config.yaml
num_hidden_layers: 14
hidden_size: 256
num_attention_heads: 2
num_key_value_heads: 2
head_dim: 128
intermediate_size: 768
vocab_size: 2048
hidden_act: "geglu"
norm: "layernorm"
norm_place: "pre"
norm_eps: 1e-05
positions: "rope"
rope_theta: 1770.0
rope_fraction: 0.25
qk_norm: false
attn_scale: 0.0884
bias: "all"
tie_word_embeddings: false
parallel_block: true
init: "normal"
init_std_qkv: 0.0402
init_std_o: 0.0
init_std_up: 0.0402
init_std_down: 0.0
optimizer: "soap_variant"
learning_rate: 0.00256
beta1: 0.95
beta2: 0.95
weight_decay: 0.24
lr_head: 0.00858
max_grad_norm: 1.0
warmup_steps: 200
schedule: "wsd"
decay_fraction: 1.0
decay_shape: "linear"
final_lr_fraction: 0.1
batch_tokens: 131072
max_seq_len: 128
doc_mask: false
train_tokens: 459800000
max_steps: 3508
dataset: "wikipedia_en"
Each number is 500 + 50 x the weight over its row's rms, rounded and kept within 0 to 999. Layers, rows and columns count from 0. Numbers have three digits each. The size before them is the row's rms in percent of the matrix's.

# down: layer 9 MLP down (transposed), 768x256, rms 0.06, rows 487-521, columns 0-127
# gate: layer 9 MLP gate, 768x256, rms 0.0641, rows 488-522, columns 0-127
# up: layer 9 MLP up, 768x256, rms 0.0669, rows 488-522, columns 0-127
down487 092:543428645522586519545471469534492557506476494519443526627480461461481459535502462427593541482512549498589499467517467445463443474487451443419541598482495455545433541535479476428473542472573440482421451553544504536538481403514533565482518491526398518620525410448433427539501546488530548460473487484520473474481473596490498449503475516493540496493456509497459552586529503574504546427455
gate488 103:486545515502504570502517426450525590428511500502486534475494426550468591503456577519519535435525481454397483515559556526549491461525560581489482450550461496453452510534523544485592545606459477584566432545529587465444486515466462502596481504557527395506540539542538536515490521563538512561506591466499484613545436495495617558548525570538517498602501515575463461609467487456477480539641
up488 100:523507516499525513510490482519673612491462563482536569530470480524521513391465564468498513457543487476486483517488524484493479539493502486538481439492502572456520440552583513493516483422498614577510452454491528452590470421517533478520400456531535557459532481507562445587512513509496453420399517442494513509447533388440442552463497477486506551488431476495551587447561524489488418538514
down488 100:477569521411446448514514516508407569474460514476457505482513510543566511496546473520487457644493473517530475461491515483459578541519485504428417524534525470427534524528444487593546462523521438486618512504398542556424541577468471533485478469499450473452428509538526538460480486423575513536542508466467468337464469544549509517576387541438459485459562538502529512560523481528527500431417
gate489 098:492475516509513500532495487605536546540482437427505479434542429435450517516531480492516495444511486523445540481647537417514499497439450453492458467645501483555553500578526542524545483437370367551467480601451513527504520525554480532507580513516520507478519469442512593482556518491532529515568531533508497547528584559432420517533507400533520553488562472455462477475470456612602531462501
up489 099:613481411529428572500481468490381530507421540558409542452483451457479544538506547442486524484603515421484535523572565476503486517527411497587540542472486522542398451495547447562530561588523481527455501503571454546576529429439541502597445481543462486509508482512512446551519498616566449523455588516549542548546409454520478412426520534515449553507494655506489503542440475534519494424475
down489 101:545475454510530477481470566514537582504519485544537449455603471531542497430504542409545526403547489527522429546491470497458448494447541426512473535613433520465539505433580466523443436518496415483461480469546526480485568576422447515507493482422481438491377507455506524425558542617517592518561425448455476496495538544544488550511600454531488530517502520556535559561585525414530539425487
gate490 106:525521516500564563616537505464479494500437504509428574500559515464575533498468504542501633449411449507380371406560455522545454463518592576526545509535517441517446566433474548544540543570531512554539624387536514535566447432506552428498527539551628522471527482510563578510533555497442443564425486428479594470487515537499463543553446545521512535498554583492513554565457460555571495479497
up490 102:516464496415546512382595503508486488513491544503607595529488475576419492576486534511515397494555499544486585525456562452531538484396499591469509479575445490526569528477497444501555424352501386449507600492497464472480469533516542476429505531500416457532516482486483554398406560438546553501505591423471497475570510509538485455521495602565508447494516496541524454473427560537558489464502
down490 104:432547465495480471518533473548578498498616502489426421494461433527449420451415525425480419554615558501472563480414514566522516549442537410425491505572511459560496469486550451536516405512527595521439449507556527558519515581473482580500458543436556498504562547402459461506480552433541449533504487508407497404493500559524396460490489575524578499517486422587461478492463516531461455507502
gate491 100:576461561480543497410483452498539490466522451492522558512498524442416463498558461533508514446449488546487484452440491562510532534431381459492581577389429486569464613464599493461507540494519552450495502605567584580489558371433436534437617494465485590506468467448511559500560486511477459417501531417480499523488555558460517457535527502490504566524466458592531476429489495443491516466454
up491 103:573434465494528491531493384476489560525364463470508400528504527550484497467434411465571483507479358468500477434518465508497492465462517585518573513534507498524479516576475493541466480501523501436440612476483534424491528470510530447471399467509423451509490521469493487478483550492524533489555500464415564404481398536551534502453471483481494520513497530497481450512459480453413453558541
down491 102:478411429479605500517522506466539548510475408528517537406492412415504552503478551498419499452530536449468535432481543400457411494494484502477555555493458462492513511431496514477488459446520552481551441429504536464566437449424459527551495484522565495452469493397461532516521493529494510507509523520580504521502536447545502519519584554430468568533563479564512416428418428515413473451436
gate492 096:439530460507452467469464462474507527592344468510421510519495443493548591589402477511586517539514460575491459410505557534541472445487476484509488435559562569462487468500489565467471551488481549519613505462481618536510450512439462522479520566552536431500579466473459511563555493479459561546529563599575579519530595513503525562610460556508492474439525448485469531487495487498474522524478
up492 095:511501436558454440488416571493519541523505532462490538458455489469496598426536537528502584499434473443472496467510492535550552518476469548448508478529477500407563341473485437436522480497572488497466548396472591521397458425530520498372397503418582460498567478448485503476492484432505548455474496444529402519513529543507324474514468546548554492540521554431534455577483536525502453509439
down492 094:577448499495429489474506649510447509507493537588449540539444519518571533514486506471433519504575547523457548510430487468511539480554516521427601478522484531531473573451537493562452535511472476622511523561505440456546515546557482518549558451582474524564498607506446499484589552443521439477593510555496639451502474478512619501434498406499468469566544490479441482573573383554593497495512
gate493 103:477449460518539518529401487493515586538443528474506516513458496561553376567579480519421448524491503449517454551528453531541513484492547508453594489483470595432531459493549450602385518591573489559498502525461407541463508541511530497358472508609519511503359452548578504533518460429525426522544538545470455513557416653515484534541480507489555572471544489468475504492523586519383528478457
up493 099:479490519556535521524562472523526524541486466494527533505533557538586460484582523580583450476407486422442518507504520459529524457497462468522430567487577534437505558464469528539374456443434525592490475510497438481493488500510461470567409433452501555470536523593486548498474491499503526650570438418476500451504445534465502458468431464529527549483443474500449530566496517465507464553451
down493 100:440450532473521524465483421506524517574509602533474524543556468510513471508493523597436446455480548441524467509467504540468520451619470366484521493608483566531467581526458549501474569537607535493527497459475480523495458437440454433498492598474612522496389498475502579411527524478486496485497549497414539499479468556498490464491588621532519609400482570422524557478464518462543526526577
gate494 092:456492476489591533510569439501584417444420568494502545469522546527585474442475445481466416564423538552502535552537563598542472431507510567493565519492480507531578468494527522486608536478490502561548488516476485618499509528388518557493401473554498563536497433451477508457447450560556601579503441564554513467512630533462507516543448499550536618425593521491526581574470444542487584501454
up494 104:503537444469390410442480475530443545539477523468547465525458502510474503539486494543557436435508492485530521526453495377528518397472437549409456459461496535491494540504469481487453503466477464537449422554531473520488493539478491574512449550412415380544553430515431514492530398384407516431456489433463465478440400461409386486496487435389577393525434499486481463475502537367508513485576
down494 091:507545459510526534505461438440594494482480537522464518505482523505597532546466513443429431525493516456510537469470462580574491491486525484479593533468655481520438503511525530487504581504509446502485535553503437543553488505483484478516490499491644537435467461531513518477503496469468615545548570475497486527506551526442509466512496546520469487738493488432512517463408528504524496507531
gate495 099:414421553496461488502613545415441518479545444506554511570472502509487536485574478468545428520479547410460388613478562492501439521578502512463431533538448490455403415571544500481510561471418492445383488480508557571438538504479531602541523536486511500418500548445463517466446592518513547423558465450416479491417534518499398541541444562492566531521444502449533496525459483406455508524576
up495 101:387479438386585445359510421462433479518511544594491455438563575432472476554526499561406487474482474434432418514490539505463530441494570519471583536441518453551390403437465452417500585507513543497490548455562550460448503593447538533430446472462450518530556502479543465441573564533501496377420478530537509482583438419469563467512552549391525512553495550473482477539483442562560354447534
down495 099:553481557502348587521484530513421562522538600513555428491477330519532501438462438367490484488464506472539473439554506445584502445462604521492529473576555481495542545510486504525475491538526475589454442542493472499466517449489455489544583481570524490569436492416491422419483538430482508554386512559559520460508502509445504527528521452567506504455495484451375557471534417540647485529504
gate496 104:446547544505414472508525482471455504520517535510551430445548421482426527484500536448510400495539568561560467537514468557470486479570585520493511503467506512425452477480451430555396536578465569390521469478527465441410504560486502486553541479421503457408592521494483529600455381543526532483542547536573463433431482583538442512557377537506504471485494491490478530524483525533485542482527
up496 099:536383553458557508481516541487410482605452534456502490455481525529456433462449477475542506489456527479467526527525470503546446549460436399421480577482539493503550541431483636485551537536381494431509486539527514465441499552502439482540571509544499428539511427502558573499587535482490467533544568465550477493486538418461592486472530529429573474487519531514433548451512479513467477564459
down496 098:473545402513396542555450496519403409527537441451532542590498524454533483482464567546543523548476540415522543555540609527462496501482528488510606484547505452400446426424551444428621531578500535538486534560511453487470420550515569440526548491543540450447522521555470518451444452435534549620508480490569462503500426502421508531517508486542554453532614484486494573517410505511391477501573
gate497 096:471461492373489529464557529514487470483597441466593509551400425501546495497465472451548491527484447487494511506461529535484571538463541495546469591524482511545553488566424457486478501554489481532559485503458562459535548548445524451512622518548415494509486565407526487494542444557442486549543428543497489483421528515607442550529503526582539560541542485498471458499401547586437580490588
up497 092:475499447508555434466505525489575456442547508396550558547411553447581510548440526533508552520556498570603477518465515484556561425492529487509533512520514476437540389529483449601485489539499448531474489484414477418509455520448474455496510577658458487484397541479497471531448425469560490510514540460549517483592526526531497511567492517468483516533391489562592501503456409462524520491420
down497 091:459461570535452513474477537523461435563468429535592458529506414476535449537458517482508442466356526496431511495442499456557459551529461505549496500453530502548419541440464576482569547387540582345508483488538513482425536490559480572497569445444529501524498480503496541562552522538497513437526515481473551515373434503502469509408503529498484500405518410524454538516540653518477407526587
gate498 097:491601453479522508420478484514498532419495521520507512561536446525509545485587452531454514529471401542437514415540501586458554427484368484462516498431509449532411494550544507507482441582496446471494575503455477512531530450581522497487481465495535454509501462488482415490523422486554409610532468496441564505416498486573458623502537532556373555502510464502517504507413524408525489517422
up498 105:516429461492461469453515352533512545524488443540434436473462500542449522489530494513433489478519440459588544420411537475645445404448457511466524494610488459459521514491506518397473541482413461512511590469457603435576495539507482481552462503523455498507494596417536434475465481518429498515468494551481557559545471521424502457529514594499498476427507551506476558372575477515525548587510
down498 106:478453522573521549510542394471526557532515436404566505438500503409471505553457405441521488528490580449509493603566582513525466527432603554472433425524403523522456473573406522481594545521479450481496505397525516604493586458377494415475565471470537549441440490411447527493478550609351500373519485458434571551546473510492510477460506564543593467529490451510513463507472513435498458511440
gate499 102:494456428508429563509472467471484558438571384467441478488475545471520546526425567469579536476460459576476605481477464523477525529458563518535542503552526448593450539519430470480422586480563514472535565584572532514441494578522489437453565439536498464503541410517465507523532487512511482538463512376481569497461470574475535451492511509466416414481436491459525653536482475450502510488468
up499 105:569483530466494480450508566466470497451480548469418470469500511502615498567439556562517475492485550616439436500527459566536448510513563514423438561432523546481478445486585352549493422459520428417556497503446422528531509493527464516499433496483485654446507509479501516572495477451479517472460478431464517479494560550442508457521523548520494538471512510549553522530513569451484548423579
down499 107:422483464481478536503603444509511645552555469435464429478430432447445517507450468528593582453514496524499572438544402417509532509483524434461470468551474446451521507532563573522482425505481499625447559541492543459539524551493482519511517487539448430517508518527456467546596490506558504427513531523509525500551419499559538481496492428431435488372407442496520577576520471570562519477445
gate500 101:620490476438484454489513504541446485572552527520577545553474543444586476598423573561438486476466515606478482500523476518503474533528477489427536536497554550385467477434565394480490392533451518474539521566520525549473417467454475465435554583517446454574492518456536457440426435549487555502466524502520564476507502504483548531536416495529505501485553567525545508509550538450529504583466
up500 106:558499466543574598584479469517452460498500527512440531436573465438523552548513458529462510531545586459540525550530478403530520521460523519473555444488593426556450476526605414468541425449528541488478595493494432529489525466477468523521512544482571465539500576506600540520478553477513490458509456496528374512476500467536637508431462544517514581459534594502585517554506460385574517502417
down500 101:503480513477503506478473390435492546550542498539602496502455503540523478443434551426492546466471478449468540424593449461544530403485497597559500553487498488464510449441502479503479589455553576458479426589461528501452466491519592431516507510483435432530456561479453523502587485541537384413462506466452462469413514489451452613578512458468523418545474457475515560416456513485490523478537
gate501 099:534453439478419547447576503545466586455460458594498488535522570480497429351578465575494626539435549525503470456497522473569570420483570462516478565488505506470488440424545479573471496586481497484461456511561419512591467545542545568477458535553518595445534517517499505531424532430517535506518543495578506443482500418454504546421565495514408502524540462458524517476474512430512542544543
up501 098:512478543455461458550465536513548447374543389489577458491593511519485431471502469490501492495600568528471506482461454515488496458530517493514438485429568461494362477549373421543455570464495498471472375495502443474398386473448582458452590469514519522540433537495509498542454431453424440543446520514504521541494475464511521517509549507492492550430528510500548458551439497656548470516558
down501 100:481479483551560476451541567436574503532412562580494387401548534540555532500486602505550397585523461467511542508522491395505503566558492459549639510506383508512474563548475519538531513462478529549478501462481604537438515478536528504517428506450491503519590463469497508467534444555487519521451547459459476572435423557566457478528505452471456428461534530464570540469536427494482581446478
gate502 105:472531530524476520494611470468449507617594506499454526553574557562522568470485629475512504500488517471481551513575598465573524576453510439519442552560481538514512592502566535529430552524466458626473566471560525499478502579536550570497513525579597545453388507544534495510472522476525492492475492559472507476510539516462383547446465447401492557446545554481549519550457545537524549471510
up502 099:485559571629442512530407485496581520551550491498486437533507539468563480497531523513475570534470498488494543528477517434515543561447554512369461559483514454532453544587501530571442529442451562573413555474533606497609480524444534450516445454498571586466544495501615523454432578515521543644548463500517582541514446544482562487482530576509443608491457503506497454521592599570414507418499
down502 097:496511538444464420467489559500515552510433409476386495545543501500473440503474571515479581501384576435497574387430444541425553528497549505499439397469538532498546423573483472480558476610488495457631492565520550501497429356642511634484518475471496560472507493401509495513448472547504477454526444480513484473501521531416512424508481451526558411526422530463537548501496570465455510467419
gate503 100:389502533478509540581518475508492469487520483538496466479439484447589490473507534539498398485466514480588496508593459524459529513492551503507504497461514553548494515506467599591524431503505457579565489537503487544496492501566437473473453579598522492601483470550548438519575578519473470359527560586529525506490503524519464583491613450478492515608446452544484510541474562472491572612440
up503 101:464495399535544496469475392399465426579498509465532374500475508470441470550495451440457554511435497488395550463469540456477534592553567475499591577369554431524491587438514463602457502522534518425509550622529451495497533566527454466593549448452485467446520426483576511478554490464372468438498431415512466529496426465497521519605563515452517430432467503463529489432506496458429579532472
down503 101:458456435389561473502468530488430526473454540448481568547493515469467581587466533495507539491511548429513478510502510547496536425438490500457507494528504433551504514410480435545512409407426447556512512508528462509522473447465495512621466475520379533586479534464442435444418515437434515421511567497550491474522463545521445537595512518495527526514412552497488603513540592529543457497461
gate504 098:541442566471548428513570360476522475524453524493622539592392506523430476544504591592504426484524501515538447562523496528533507425514470504507509566535532458480529534459497446410497452440528565485490443427505427447501483520413451529524476532389500451495443539608499484630518490544454512485575501523596561520501523502464418494506465547473498578481500535456507550438481463584467497583490
up504 101:519470519405545450526515526430481518571553527477519488469527627465394550593484578493547481545452508538599518596444545427507513462409573449443511472605513636602572486465475548621553526521465415544535440474545509524490482461481426458546504567540493613567508545530550514524518487529484513560507511580470523585534494461629506482609470442462517479499405490512588443448472500544413509475574
down504 093:524546531570515520565551489460399498467487429478553560507549510537530526494465564475541485442588465422488591391535496485516545505539544525523429521419424508397454527524502398468482426607506552603437502491448509567468498482484532608523455513523589478510554430529359576513542498422521429353513497484446498487510512539530499531438538559491491452362449501441458531486545500509502565501455
gate505 095:469510465538602529493449420464462387451458456536432437521516486535503461507509484536451587477525467477511580415523501498626518544481610505436459530518505504618468554521525550564399454550511520448483566477520519436443473539526395587459463532429546483498543399433471545491560531509560459553570452418537427572505465585478470431505476382516430443469559547452499638561438518541538542452486
up505 094:499535483577551556593479513413465525553554525631544437479499452538545470542492497412536490623549499556539466607443477572508536521530555508521628570503591550575503527534496506491522484444510564504527536522496481626483559471548484502519503584472486587428627506472496480525460498506492524463435504557583513506490567559524474507484544477574545516441519499510475488557422561494534538607467
down505 095:474449517453554526542474446519484491448473542495536473451469528524533568368521487515596543369507489489450529410587444500453516494508478501434460442470432457442498420532467524488455481493524440589532457489543451441475487523383458503571425502514407543520502512499551514448580449471429478419515447491468500515545500522566492537518511402429458596510462542480453479469489451489475404521559
gate506 099:500496445501546500424526538479533533495452502451477469507447496489497582576436497433513416448534501458405511497655567516356429479578481492497527502490534386541486542505479481498601532553558507444472483525485475469469471534577567464425467491544407481470548478576482587561469437516585402504543528472430488530447476488417559495487470481493546437561509614515440480461403501531539492525545
up506 107:529391526493482570511504554598493462485492529348441501440543504519482529564545442454604501461558509430494387566513470524443447448464517483431431530414554580437428416383395465536478569547567513511519423506469414488446433537509442492556570504509515525501460522459649516572506483508464585515510547521512462506462518545430474547504466459494501521450514473444456472524507446563497419432539
down506 101:491628461477521513534468577430543498422477468442563474525562542519492403515534611518522627486550411566519550434491414517517549528539566415489539433489504530489435462523484541452461473487510575424565494448538498568529461521441407584545526452570571513399475441580537363415558588428437544533387500555469530453483620459512501460452523544544449504515482529532542576501534588477399520450446
gate507 102:520471510515491561474413514548568536524533552495524454511544484413489563507429522443510482561581534442472456483554522508376521548481479550518529592566487512482488435453570464514568573524464468456360480516482591453463463605535465481406477524485530588513507529447488515582608559579525469526527465512477475477533472613506549511619536544506473496517442502567400453483491509442638519469546
up507 110:425522497473412525557558510561475525567562405533504505438530502552474479472570574524475539473372488501542406535488451527506489453586554512477527561513559458521458441492484465511436489391506485386420507552438472485425487406471549546472550447405514520485448522476481539529472441509521528507357464490480456372529577471519477523474562465464554438517466527512467574516519488546507478517519
down507 107:534436488508454464446522502451457484537403482466418536457564484534539438466450497496492572528511476544497563441513399425522477439633489416508446411580552426440451472466540578444453543561496494531591491474525550579473458445473535432480445521465558507463426434518460583515483484508439505585481532469418501517514446499453512508549466580616497411442587502504495508524526548422476610457585
gate508 101:547578503493499542451556579510471457440479442470489513476492532446564494544407492442520567541435496557513480542547508510411466532513564517458549494479526519461385484469467449549486526530437530477517517368586540512532520488481494475500518664512614522607421540498527540555483520572507508536600551433564517412445543590573523525478538542503509515555489484533506493503522565587534574539495
up508 096:499468570444513531466519483497519591427586502554485454479433463554429545373415509529506448547507465574455521534556513608520523533524506418467464511460620488519509568543474498507470436473553492565614479511477497506403512551511466494575536488459472448585426525485511436448534455536498543539542467468508500445508503537497581568554533566479459463490499398492498579561511432512416537516589
down508 095:401549477536555425529452559420442587524431464497520545468547444583621524554495447538493484461456502505486474565471553526456553460445483502506495483531429580507531436492447541484596482500486479472533486588587549556482399454485493561397481512456551476441519412506484528495520533504449485595452484559399525615519512375503469404490537552585545494498531565512505468458578529475528453501507
gate509 101:483494464542458484567666519502492466527524544457539532510541433622552553506428558565549442527474519436540584568631474520487514497548574544467430547515513549518503410519460493547557527477539507475540512531515519476501534520434495504502551550525428566498490449524479474448468472575487470540473492544485554473556529512602347588505537492496498517460612484467604515489506481582574515479545
up509 102:468581493492524515606473455548545659528522462463487503541524457509401545493441505529525504637527504520388450465501526446547462538507538510532498539451483563447415416461536511459405529508494560465512569517601488555461525503527477557462480488505533547479547472498482500529555466485535493477468541568512486546380507461510547497409553605573536458523501497409553530508454538459447541559569
down509 103:495597538464513551520522533505523384508471529564479502499507516413577541467564509531572463533533511424398506436497425512534505429523484536453496535561514521529424532548492574421554541426448481573532413479456495491570522462568414575428482512522427475531482560520381517531486498548485574525536458521486523512521553568543494580489554526538459560531474457570542463544494568608474535486443
gate510 099:524365566468477502537434550488539481462470555504601469497449489494430478448528443501573507510419498512519507445591368490476579516501538552519491568521384556432516573511650544437544438577449443498511509524524457510576537455463535554426513417446480533477425452464578517517486417431522529526542525373490482587480524541391459493547527469440560525509550521571515443419412445474506504513501
up510 094:579567523409537523454483542435540424498518448486462547450429518483522467553486482375548409515516514442545544459564520543461433560539560501490443461433544538618552433452467465533420499513460558535536408505558509499399476490560557551474466540533515473542506491507334585525554502511510598523557545455487495423489569494554580436527529479511477487515434410441471499482475437452452402541479
down510 095:497559471471470490533524504563542500448462474477525476590447500521471500533445469462381479555470482537464422493416383484466543475529453493529481442562552530520493473493498469500494478424565558557479452582457427536553513551409438500483576446484424512498497448606561482459466408378528479468430502477457547521471553487552419517494522527487543442503451541513484485505491554519535439592426
gate511 102:510604511549494500547459538555470525457425436478534503549453468478576483502596506541590585491429540515531566490462572533515549485451548541497502592582519514546500475551569466562428544441434465520467567444434629453455536552599507488566503563417506529428541508543466520596537510536502504529534465528515459497502565523510421525405469557480493523466358436527480528474480637499528489485483
up511 105:521587532514457512524466533560379496451458515497427465558482450437394515423466467524540418435471495489403413491492514494522438381503430471511515547578468436492526491511583499495548493481490495430499444470510435519509485456474549471539527555483421481464491503583492396448529496523459521407494424468547473469473395529526455389509459497466587449516424492590520529531505504573386581523555
down511 106:480526576475443453463524496502582511532460537567538540564491526512528448598521464508547463423498483407497438496378439467488533574465488431488465465503465495536510478588483556423418513504467579565436491461456506554521492489508516513537539584473577481444585539503516466600499364472491506489493551601415559537465543575510512559451501558490527562411512407489529483533548591498595454440454
gate512 095:469543504481477524455460470539629477481467555453556478513498474478397506505524484507502497536488479547549528484425507535498510480428520537432509560515445510578489453447517529474550512492521488541544477551503438434518443571482530628489471556629486530475528474466565508564628463432476484490517526496440467506530547491594560523521494532476385586460473502366511467439435595572512489446561
up512 098:572470463473465483496501514462491491535523542467494501516476471490461504537488480530537473457415488535554472534512500395518507551378506470585528473531489584482435461490502487440517530400491566596605511492548576490468563483519549552535528562525437469576442506476544403448499483525522537466549437461528543503399483506524569525598480562501532446447524467463435475487442534373427535602469
down512 101:550463578545462495488495460478380505515499503460498480498498527448532631525415506485499607416474536429618562505531544475461471522521540508528479470530611470534490429474468484479414525491533500412433443558581496472445428404484495442558423439448523537459566429432455531487442556469496409532610455429483511476518519501491517457480484527536498517486441432534504495505506533557453409540412
gate513 105:638521503464536504427523407476601425545472515583500571500500460550522434422523493450328422453566540550530489530485455485479570452444470576449549518571492494557485530437520505556484561590445516501491557498445441489499471528556497479519524534521528484419419526484560434505485449448559554569490431512490462565489587486520342495393551438555534487454491519493522515501513458490592451562571
up513 100:476470475490473410571546428496529470486435439471576508476516485430396500555453462434475581543491418569469535479487560479585438499466461588575485474576498500484498500456540516540448515489505485471431464416511549516610569666515469553429455529564525486518520541404502510510555515475479510479509399513531428471476395596489498460485452504481521427527500524412537441466505503533464533478589
down513 103:470519524428524388497444543448464553551511428427548533544505415539476426567497439496444577476496609450570548443556427506529495534534444487553497579483507439516514668500463525428491397527537467482583505560512436599489564537468492495571509479583603441537450490465464555538476516521590467503484543488471528520549530423425579487516459547528402518542603461465549486469508447482437487520456
gate514 103:427489473541500540531530498562490411502561504460463503459522514454592537528513479483579468446533418505616437603514419509486433498522481479550488450536415524477505502476492420488533466457420469510477451473502528449518482468548543401530482455497505574511452475452603548605447428561578476565475626500490493614445556436485488486500527395528581556404437507522506451422495533508390522423457
up514 099:474524537479447518538436555474459466544571435408504469502422575442643661512548389473486541463575601448557482550483497487550479566572516504533490457474502436514448478376511447485526444533537527529402507535414427488479515522418537558452480445551494473556521517569582446528459586491487511497525496473417567530491477566500597462538343486506458494500455549442572441535539537522494512506461
down514 095:551506498491501570470434583574484524416434501561612525490526447501414368524408479498493517436550459512492574463488377556501458463464534490545475540514525460498497437519539439468486530496489494446530454547505523501568430530454486424503647492518521517550528489509506432535503535460511602561364463493500504506477525469439506514547473503492514501321508440517508524508461486468437466550485
gate515 100:516501602425489452494513436545506435436519409579535446523440529588518465459518415498562548479508445464492496530421486514470451526578511623479491507548515414481536522400539524451458417478580518541505493533510576453488566562559543452448530533530529584548500518508492398615415459519503504475352563552496522534548468500475485404490484538497561436491508486538450615523522416550506476423485
up515 103:618537444553405483510448528444583358512531470487545500535537396491505571519436513443448459481504473511472432529559511442435564512567551493462478521463449506483410488502393467467503473523396547507518540452522461538424489581520495488490622505506494461458441415427425486443461472472439396556555564523432469443476440507494415629477467476455421587449522524449440487431488470516523482526488
down515 100:518482557406528493531419602528557494486483517529545522477423525553482577546582457448556510508547491535487491481542358432421495505520480513485373501585495458471521476485510513463525544441420423507546426456539431462437414488458513552520470587524469470445521521473495461474567518500533494551417496558492420595672543492492535398586450550528531498547452448507487561514444475522469477550521
gate516 103:418507544465441601523536522479496515578467556481461510498502475527543571543493506520517488529482598475559452558432486531483504510429476448493551567557519504510533552505497555524485503626487516424481549526450652590579477478539543553587498408467573379503470517580525551517533472478563528487559628472565526486504510521512524447545479572508485496511512535636466503519411515535549525572392
up516 104:554487562503476522583511522581523557475542489514531580460492423485407520517455451496435414392547441470477500539565531429424495459536532529463502445601486557387482480554541485450508457517449496456466495505446422505453484567451462521465480594541468587539509504427607492508522624539467513562494556415474547630538520559533439472466501505473487538525514487451443513530562424632505547584509
down516 100:598469452548501458516543513487459514584469478496423448493438476570585565464528490507527427449474474527645629396526567445559445455477389540492487504602422497544396491494480487555464508502510525587423539532518455470486483536525556606468578512458391493573481591477502504515493478437524572507462498478456575508430433523465550427462439400427524540519429498394505557449437431378452500472481
gate517 107:517525484559532483439530480518483497475534441564504446473557528525562400525467445448431563499441549554493562442536583581503480600473465508546499470451469500465467480595627545574463497534451472615502522556511501522477510442459432530524522421487472556532512429498553531564481613529424523510443453517557474499510557479439586633442548481480495539467536559547517569444414572542483525462490
up517 098:474468406419458487565528456559497527406469465452468460591496534436514490537563534494506431474532396593480499452513498574508477485437528604529536435446430476361531443555476544567546405525509568553590472459533488551506493450570510550546494497447532472483551511502514577465480416495412531525489491571477487547442460518480457392485538444441509462485506472437573479561485554406500526500450
down517 104:401519539479487515523484435546483487540414596490445568485554502492456584517425440576465603453388564462523515553540492542586524496559540452465461480476641598475525573568431454555433581526565513431538568524519571416450489490469437599518506587530382503512485443467452515463492539535481389535525481494443480551533480511506474488519419511502485521486406560547503499519463576490563406506485
gate518 096:520436576503507500525435510549469494434515520504468532621569564552469547419490485495509544459454478550530500554496483434492461449513541469565466451528549490542434509564473544554467585513510574419562566552429501463450477482467503452409539530536465505454443558438516495488508401502482417433500505511477529519553452464439524585497494503519468519433424483470508535409527508534390498420476
up518 099:541493502462492454444495432616576514465468455470451477515472591456473541492588490563469582652434563503506482457488524475405473367537465515525563583534432522435446496549522469494481510525499437571595441482524461473441476490499494506471470564486448570602456511493446453491523517527546381487420519439442447563542578560418531427525479538487528391466469574494431422432478458464467568386352
down518 100:515453421538507531624523578435454469532532520497513518541605534455528550588521441472492375495501534462515564495512503478506453526554536528436490444483440544497517484559522548485388413508499431459425556488477466512508526581500425574466586544555625515414552434493520542463507524519477470509490478471458486555567439407473461506532552499487619554613483491490487473496452552527537470548535
gate519 102:544459528564492412418427475480521548451564454538518482533488495566575512596491450446417516574405525479523496420427479428473514454496523542493411536479521492475563542517441575519489518503526484530482465583459558469554588479499522450480407466518520604473487550576537564593487552500521500487492557580554491513450475599469462447544541470515459444438576478386525535522415511519485578551596
up519 103:449460443470576475512466525424527513461530440647494529453493458436425583556562500444452621482513482510494481402526525512457477441374511601480501506521395543545448381478546549507420536484512476413379584558586463466532548556446530447446447541548534522516538546545551455563506491426469543541518483426508512449471465514467398489467531439534459499500516435575410527456513541559536370490530
down519 102:494453490484468492486440443475530510488587496545490543528436428566457428503542622511527496485616538485540510458470541542567500515527509518559540468500448491501526467579556353498519568528512546396521407519598527475419428506479483400566496479520445516569495575527350528515544509519466478517494523451618538442460591491428494435448487509483488484444485566486545437416562491582511546571463
gate520 098:464507470514545483437408496565484420596503559458472514501445460521596454473615531487534516576621445547482475487482482374562536506521427578473590541464490601481479425507497416529479492535535558494543465461587553509481525492453510454581525547477519368517499451510537445554451443530508564505487538518390520580480412479476516469553403440483446566500485548581482497541567488526465503518505
up520 100:466550486454464483486478465510522469414510548568534564535430525487440505502491479403464541434499485476560534484548443488505558413499485545528558576481509573548491519517529513546603543528461518501480552527555536578502539533389482448530547497459593443401412558608428501488494447541537543468562487470541538491504634528477539464540529519428440451586396529533576445488520519507592494433366
down520 095:462459540497534492454594449547476488512529404427479398560571533538479568480417486572511482444400529435447508572483519494517425622512473406584486491533530594537484552502404597492405474511477553504457513513469492527459551468458594429517462522519416593492482444551472486497517487549448469593479571491512497506515416530551471522467536477544459504473435448476516515532459537472470479563531
gate521 102:493489594611423518586488464491481482559456520519446501577589569523476533506541529515432455545507484478539474518480520518336460460535479427542569500444442509504542549397459508476540539430462493531476512592400507409485556560467487523418538510514580504434461478643444449439444475618553435544491446500452502450568405537558505540500582490620505496481523514542432512436428493510497467525517
up521 106:485550353424558455528568556484494389556478506435497456428503492427578511487447475530444509433541498459446503512517517539598519537511493537483452416586502489435467506516393553518603483535527548523491609407497490500548480506511487484501638410516426495527483503478544527455499519441468556525481479530638521560431521622565467449547493504386442472449530548501505482493604480501481453517442
down521 107:437560464490477481524459583488531539518453491463608512433474541479557526500533509539526522556512448463529448500357533463530440454458484476384572546490490489435508571573438544573658512437511561500482475489621539459490609467441533492558425494540593495407479496383491457486505446513528431416446501483407489425495469436518528559546537481447550397520471440542528470516421525395549548477545
gate522 097:522532373476397526461452478517590487515509449452494583504535520562594446502483454500460442613470570481523538482490535610517482534568611446514478439563434542504503604591547442586462512503501545525500508558569530552575434529593527416603494447485522451578462425584458464481459500466540543563496542559518468523566551537481541516537457572494520536490503448481571534623523518574565460512455
up522 097:477542502497485462515518603507533411546423462488486476447515484512555609500480511440516497486398577585622510559481559506492504501484460583470448521511491538504527536574480465425476523484534546489523428546552479464455424568511511469473474485519520511514490506487519541518657546514459413523437523491460497555537477486486474551600453555539530544425510521456518584457558403493457425482432